Weights of a small transformer language model: 9 layers, MLP 448 quick GELU.
Each number is 50 + 12 x the weight over its row's rms, rounded and kept within 0 to 99. Layers, rows and columns count from 0. The size before them is the row's rms in percent of the matrix's.

# layer 5 attention query, 128x128, rms 0.129, rows 22-26,53-58,85-89,117-121, columns 0-127
076:69 43 47 48 46 41 30 34 39 75 45 62 44 70 65 58 54 51 61 56 54 65 43 63 41 61 66 69 53 53 42 75 55 54 48 56 46 44 48 54 50 55 63 36 51 37 61 35 32 33 61 47 44 39 39 34 47 61 40 38 51 36 53 54 58 38 60 43 47 67 67 70 45 60 95 52 73 40 52 49 33 36 60 49 61 52 34 36 55 43 63 60 48 50 62 61 48 37 47 44 69 39 26 49 40 55 31 46 38 61 68 49 57 50 39 42 39 18 45 67 45 41 39 52 61 47 51 63
101:37 57 30 34 43 62 62 56 45 31 47 64 49 44 42 49 50 37 63 55 38 50 19 44 55 48 31 54 48 29 49 68 68 51 50 54 51 45 62 55 52 37 62 55 55 33 60 50 59 73 44 50 34 41 21 40 41 37 55 49 49 57 44 30 62 36 72 52 30 64 53 66 57 62 48 49 47 45 54 38 48 59 82 70 70 56 60 46 44 56 34 29 50 43 59 71 53 49 41 32 38 54 76 63 57 55 37 56 43 47 46 33 29 51 47 54 67 52 44 56 52 67 43 80 38 42 51 41
100:54 33 71 69 78 37 52 37 58 45 62 46 48 61 36 49 44 68 49 52 49 48 82 59 51 53 68 42 38 55 50 19 35 51 58 56 61 42 58 36 44 56 47 48 67 64 51 40 39 36 45 56 81 33 62 57 64 62 32 59 37 38 56 75 56 38 39 49 73 45 52 39 35 53 54 52 53 50 35 59 59 34 28 56 39 66 54 54 36 21 45 65 40 51 40 53 44 63 49 41 60 64 68 40 56 40 56 44 54 45 77 60 55 41 53 55 42 43 54 42 42 49 48 51 26 57 63 63
095:56 57 43 49 62 57 59 71 57 37 94 55 44 50 39 48 35 58 46 60 49 50 52 33 41 60 58 37 37 41 68 46 57 63 38 43 42 51 57 38 43 43 39 35 66 59 42 55 36 68 44 22 50 40 51 53 40 23 35 54 58 49 47 63 48 45 55 59 49 41 62 37 54 49 39 42 53 61 35 54 56 66 43 62 54 57 44 74 43 65 50 38 54 44 36 32 40 45 34 44 37 55 49 41 76 24 50 35 38 75 57 71 54 56 66 53 47 61 47 19 28 33 43 43 41 56 52 53
098:51 50 46 61 48 68 50 76 35 52 54 24 54 63 52 65 43 77 50 64 32 41 55 45 57 50 45 45 47 29 44 39 49 52 53 48 50 58 47 44 40 61 49 59 54 55 29 44 60 60 48 63 67 58 56 56 48 64 49 74 68 56 62 45 49 68 49 42 64 32 36 48 33 47 63 48 59 80 41 61 59 39 36 35 41 71 60 51 65 32 41 33 34 42 28 27 38 50 60 38 36 64 49 22 44 45 42 38 30 34 49 36 57 38 58 49 47 59 49 41 37 56 62 48 30 70 37 52
121:56 53 49 59 36 64 36 72 47 72 43 37 40 47 36 58 40 46 63 39 55 23 44 23 54 53 57 36 53 50 49 47 32 42 45 44 57 41 79 36 54 56 43 39 38 44 47 45 73 68 41 57 45 58 49 38 54 45 69 45 51 35 52 32 50 72 45 65 75 39 54 31 64 55 42 64 48 54 51 57 52 55 42 29 50 46 54 60 66 46 52 43 62 54 39 47 68 64 37 33 40 48 55 84 43 26 49 59 52 42 60 57 50 48 42 63 34 79 42 66 67 44 48 53 64 63 67 53
091:44 39 45 46 56 32 54 56 40 48 60 54 44 54 56 59 63 61 44 41 44 48 39 62 53 32 79 64 45 56 37 50 53 61 44 59 31 48 61 50 31 54 68 47 49 55 60 36 56 19 52 45 65 27 44 41 54 60 44 45 60 58 53 59 41 16 59 29 53 70 53 52 31 33 49 44 50 39 33 41 34 52 58 73 40 44 41 48 58 60 57 64 49 32 63 64 46 34 54 50 73 65 48 47 48 79 36 30 39 45 65 61 57 44 32 37 42 19 32 62 42 45 44 52 43 46 39 45
118:51 52 20 34 45 61 50 65 59 42 56 54 57 51 51 68 62 46 55 45 39 50 27 30 44 48 31 61 51 39 47 55 60 48 51 46 59 59 59 69 57 44 70 59 39 42 49 60 53 47 41 49 24 57 19 34 52 33 65 54 66 54 44 38 60 47 91 53 39 48 47 68 61 47 69 58 25 43 38 37 51 66 51 72 59 40 54 53 47 58 36 29 61 45 51 60 64 40 39 50 09 51 50 57 61 47 49 54 53 54 38 61 47 59 49 45 59 37 41 72 53 42 39 65 38 45 52 52
096:45 31 49 57 35 45 36 22 44 42 48 55 56 53 68 35 44 53 44 44 54 59 77 61 55 59 53 63 57 76 52 45 41 54 43 54 38 63 63 41 51 68 24 36 64 46 43 55 49 50 69 25 51 20 42 46 26 42 34 51 47 46 44 80 47 26 35 46 40 59 74 36 49 54 46 36 50 41 84 51 47 48 42 58 32 44 32 50 43 64 66 56 42 46 51 47 61 58 50 44 61 46 45 44 47 68 74 31 56 45 69 40 46 48 49 59 44 60 52 60 65 57 51 62 54 40 49 48
120:61 80 56 54 60 50 44 58 72 56 50 46 56 39 49 66 60 46 56 73 58 24 59 54 49 69 39 48 60 50 57 38 46 48 43 40 62 29 43 62 58 49 53 56 47 51 35 62 49 31 43 47 43 73 53 49 44 31 38 41 26 54 37 50 43 53 47 66 35 33 65 40 54 73 50 55 56 67 40 71 50 61 58 45 68 50 50 66 36 39 47 21 61 57 56 37 47 58 46 67 36 43 59 46 58 28 51 57 49 62 46 82 59 50 69 46 48 54 52 39 58 15 47 28 47 54 45 66
085:68 76 47 66 28 65 53 37 45 36 63 25 61 40 33 46 51 58 37 69 40 56 43 44 45 65 36 48 47 38 55 44 37 31 47 50 54 36 79 33 19 65 49 43 57 43 49 44 54 53 54 53 68 52 41 66 67 58 50 73 67 39 55 48 42 72 40 37 54 35 34 61 40 71 55 55 31 57 61 48 59 45 42 39 62 73 41 22 59 38 60 51 42 46 43 36 47 61 53 23 55 46 58 54 51 53 62 57 45 47 35 41 57 49 54 60 57 53 49 55 43 49 49 69 71 53 50 32
128:64 37 27 50 34 71 42 65 48 60 44 55 39 44 47 40 49 57 70 52 38 40 34 55 43 66 44 35 56 45 51 52 33 46 68 55 68 68 63 26 30 46 59 44 68 61 51 54 40 55 45 77 42 62 47 64 47 55 41 65 55 28 47 28 46 42 42 42 75 31 57 25 53 54 49 50 58 68 58 56 53 41 46 42 56 65 38 45 60 34 36 33 50 48 46 61 68 56 55 42 41 63 37 71 55 28 53 54 41 29 53 58 59 63 39 56 46 59 23 38 54 53 37 63 77 49 50 54
128:54 54 73 48 82 39 48 34 63 44 52 60 53 68 52 76 61 47 40 46 62 58 51 54 52 36 66 56 47 44 48 50 47 50 33 56 50 31 31 65 76 51 53 59 44 40 49 40 43 41 55 31 77 40 50 44 49 53 59 33 43 70 38 62 44 49 51 51 31 78 51 61 61 39 34 65 42 32 34 46 34 59 73 51 63 37 61 42 37 67 56 56 44 55 50 57 29 31 44 53 58 31 53 32 39 72 59 47 52 64 39 60 54 29 50 44 50 33 62 51 33 47 67 37 43 47 49 38
118:55 52 32 32 46 54 38 56 59 43 40 57 41 32 52 68 59 57 52 61 47 44 13 47 37 33 44 48 43 42 37 58 65 72 55 46 59 41 66 62 44 45 69 36 40 41 54 46 51 47 38 44 39 51 37 25 43 60 47 54 42 63 33 60 77 54 59 41 31 57 55 68 57 42 70 54 21 46 48 34 48 58 51 51 51 43 45 28 62 59 32 54 55 30 69 80 56 43 43 45 28 39 42 57 51 51 60 54 52 47 52 40 53 56 55 60 69 30 43 71 56 67 37 70 40 49 64 41
105:39 43 45 47 46 33 45 59 40 33 54 48 45 56 36 41 42 55 54 55 66 32 69 60 49 65 45 33 38 65 56 36 39 87 45 61 71 42 51 50 38 65 32 44 51 53 39 43 40 57 45 39 53 38 50 60 27 47 22 47 39 31 48 41 51 38 46 32 51 56 75 45 26 62 58 55 79 69 65 75 49 51 41 49 50 43 35 64 37 53 52 47 42 47 51 58 66 66 54 57 64 36 52 44 49 47 67 54 51 37 66 30 63 45 38 66 45 58 60 47 38 29 39 46 51 66 56 65
101:51 64 45 44 51 57 43 43 58 68 54 64 48 52 38 67 72 45 53 50 44 74 44 41 31 50 59 60 70 49 31 62 64 59 65 39 39 32 57 47 47 46 73 52 42 64 68 61 50 38 47 61 32 71 48 35 39 62 38 50 58 65 66 28 42 46 56 60 38 49 63 60 51 43 56 47 36 71 41 43 55 51 37 51 66 67 50 55 58 28 35 42 41 67 49 35 63 68 57 26 46 44 45 45 75 58 64 46 44 47 46 44 63 61 42 64 67 47 34 45 21 58 26 62 42 52 44 34
084:44 50 51 40 39 51 51 41 39 64 32 46 51 43 42 57 59 52 56 40 41 41 44 82 51 76 34 64 67 55 60 34 49 56 65 52 59 69 68 35 74 66 40 41 50 49 52 59 56 44 50 74 40 73 62 47 59 60 64 55 61 27 64 44 27 50 61 50 53 45 60 57 43 35 53 62 58 49 27 58 48 33 47 55 39 52 26 34 42 50 30 66 50 59 57 59 50 49 58 31 38 53 52 71 39 22 38 23 49 55 65 51 64 53 45 63 44 64 48 56 56 53 45 73 65 49 31 47
097:46 35 57 60 75 40 56 46 56 54 70 50 40 26 49 78 50 28 53 13 52 47 54 50 63 29 49 52 42 57 38 46 64 45 34 44 34 46 33 36 53 29 70 57 52 50 54 50 53 63 50 31 45 42 53 78 55 56 69 39 41 44 07 44 47 53 59 58 38 67 52 58 64 68 54 36 43 53 46 45 57 58 64 50 38 62 46 51 33 33 47 54 50 47 57 61 63 48 50 77 63 32 44 59 53 69 52 54 62 44 64 50 45 59 65 47 63 43 48 44 56 47 42 37 42 47 66 41
080:43 38 40 72 32 67 16 44 34 57 53 52 47 61 56 52 45 47 42 29 38 52 28 55 52 55 41 52 45 62 65 56 51 45 40 40 59 80 44 68 29 64 36 50 57 75 54 48 50 52 55 36 27 51 48 24 47 57 55 60 57 57 60 54 49 51 60 43 43 51 60 59 49 51 50 55 73 47 53 48 51 45 62 56 52 65 65 35 47 48 53 40 46 29 49 58 40 34 52 56 63 48 37 33 56 45 58 36 40 52 56 55 56 63 27 53 43 34 75 70 72 78 41 64 43 50 65 20
088:42 63 54 43 36 43 49 67 62 37 57 49 27 58 65 28 51 49 33 71 58 71 22 48 36 32 57 49 51 70 41 48 67 71 46 60 67 36 48 51 58 49 43 33 48 59 47 53 53 55 44 55 58 35 47 31 59 60 54 42 32 65 35 43 56 34 39 44 63 59 63 40 48 50 72 50 38 36 69 52 45 54 32 67 33 43 60 45 44 52 62 48 53 72 40 54 47 66 40 50 38 37 38 35 52 50 63 78 54 33 61 21 44 51 69 37 44 50 49 42 30 54 42 43 70 46 62 40
106:51 87 57 41 33 48 67 67 57 53 52 64 25 37 36 62 49 42 37 42 45 57 61 34 61 52 61 43 68 42 36 49 45 76 56 54 50 39 44 63 57 63 48 65 22 42 38 71 52 57 61 68 43 51 62 68 50 46 40 42 48 71 43 55 52 40 48 55 50 36 72 51 45 66 65 53 60 49 38 68 59 55 62 35 60 30 38 55 53 62 47 53 32 35 52 38 68 49 75 64 39 40 43 44 42 49 37 34 45 32 58 33 49 54 49 29 56 53 50 52 38 35 42 47 47 68 38 65
# layer 5 attention key, 32x128, rms 0.0958, rows 21-25, columns 0-127
089:60 48 45 39 30 50 38 71 49 39 69 33 56 58 50 39 62 68 51 58 54 49 49 64 45 50 43 76 59 73 49 47 47 53 27 43 35 56 82 48 59 59 64 55 41 30 58 64 40 51 45 60 36 60 48 48 55 55 59 58 46 29 29 19 50 54 56 57 47 44 31 59 32 53 43 49 39 53 48 44 72 42 60 48 50 61 66 55 75 71 48 57 44 62 50 41 43 48 59 26 36 49 77 54 34 56 48 51 61 49 61 23 47 32 45 41 36 41 69 60 45 59 48 63 65 36 42 42
069:35 44 45 40 58 66 50 45 58 54 57 68 45 38 48 29 36 15 43 39 49 62 46 68 39 32 45 45 69 58 63 65 30 45 60 61 72 68 43 68 18 49 35 45 60 64 47 62 72 46 71 38 44 47 58 68 34 32 27 26 47 57 58 68 53 41 51 58 59 52 56 52 51 42 45 61 62 39 47 57 37 62 39 48 29 42 39 27 47 47 50 63 59 64 63 29 38 56 40 53 64 50 48 55 61 56 57 58 33 51 48 49 34 61 50 58 38 49 39 60 59 53 40 54 65 51 63 55
129:31 43 58 53 52 52 50 55 34 50 53 70 37 53 58 37 50 43 48 39 43 62 76 65 34 55 50 59 63 47 56 54 40 53 46 58 48 39 10 46 40 44 49 38 67 84 45 72 53 27 67 55 60 47 53 69 38 53 31 32 59 32 68 41 43 42 69 42 36 64 59 58 53 33 57 37 52 33 47 72 43 32 54 63 46 59 43 45 48 50 61 49 58 50 60 50 55 56 50 53 79 65 58 33 45 54 38 35 34 43 66 66 64 51 32 57 56 71 56 46 41 56 64 62 43 62 47 46
085:67 60 32 59 60 53 71 31 54 50 61 44 37 46 59 48 44 56 40 57 47 26 51 34 55 66 62 43 56 40 56 29 44 36 60 48 35 35 53 39 43 45 67 24 53 69 43 26 48 47 36 63 56 52 53 40 47 60 44 65 41 52 49 68 45 52 40 51 50 64 51 53 56 47 46 51 60 49 27 37 45 50 55 47 47 74 49 46 49 68 62 41 23 65 56 42 69 62 59 47 52 51 64 49 57 35 48 17 34 55 59 80 76 49 52 42 59 39 45 28 58 32 44 47 44 21 67 54
121:31 29 57 49 54 50 44 48 48 41 66 52 48 31 42 69 54 51 43 53 64 57 60 29 48 44 27 58 42 64 39 60 51 59 40 38 48 58 44 66 34 49 45 54 65 60 50 61 33 59 58 47 63 55 25 60 47 34 19 59 70 42 49 73 53 53 44 55 49 35 29 46 66 45 43 37 50 58 77 44 44 57 53 45 52 23 66 38 48 57 25 43 44 61 46 38 52 37 24 29 54 47 66 57 58 63 44 62 56 57 39 67 52 59 30 49 63 51 59 19 44 40 50 44 58 67 66 53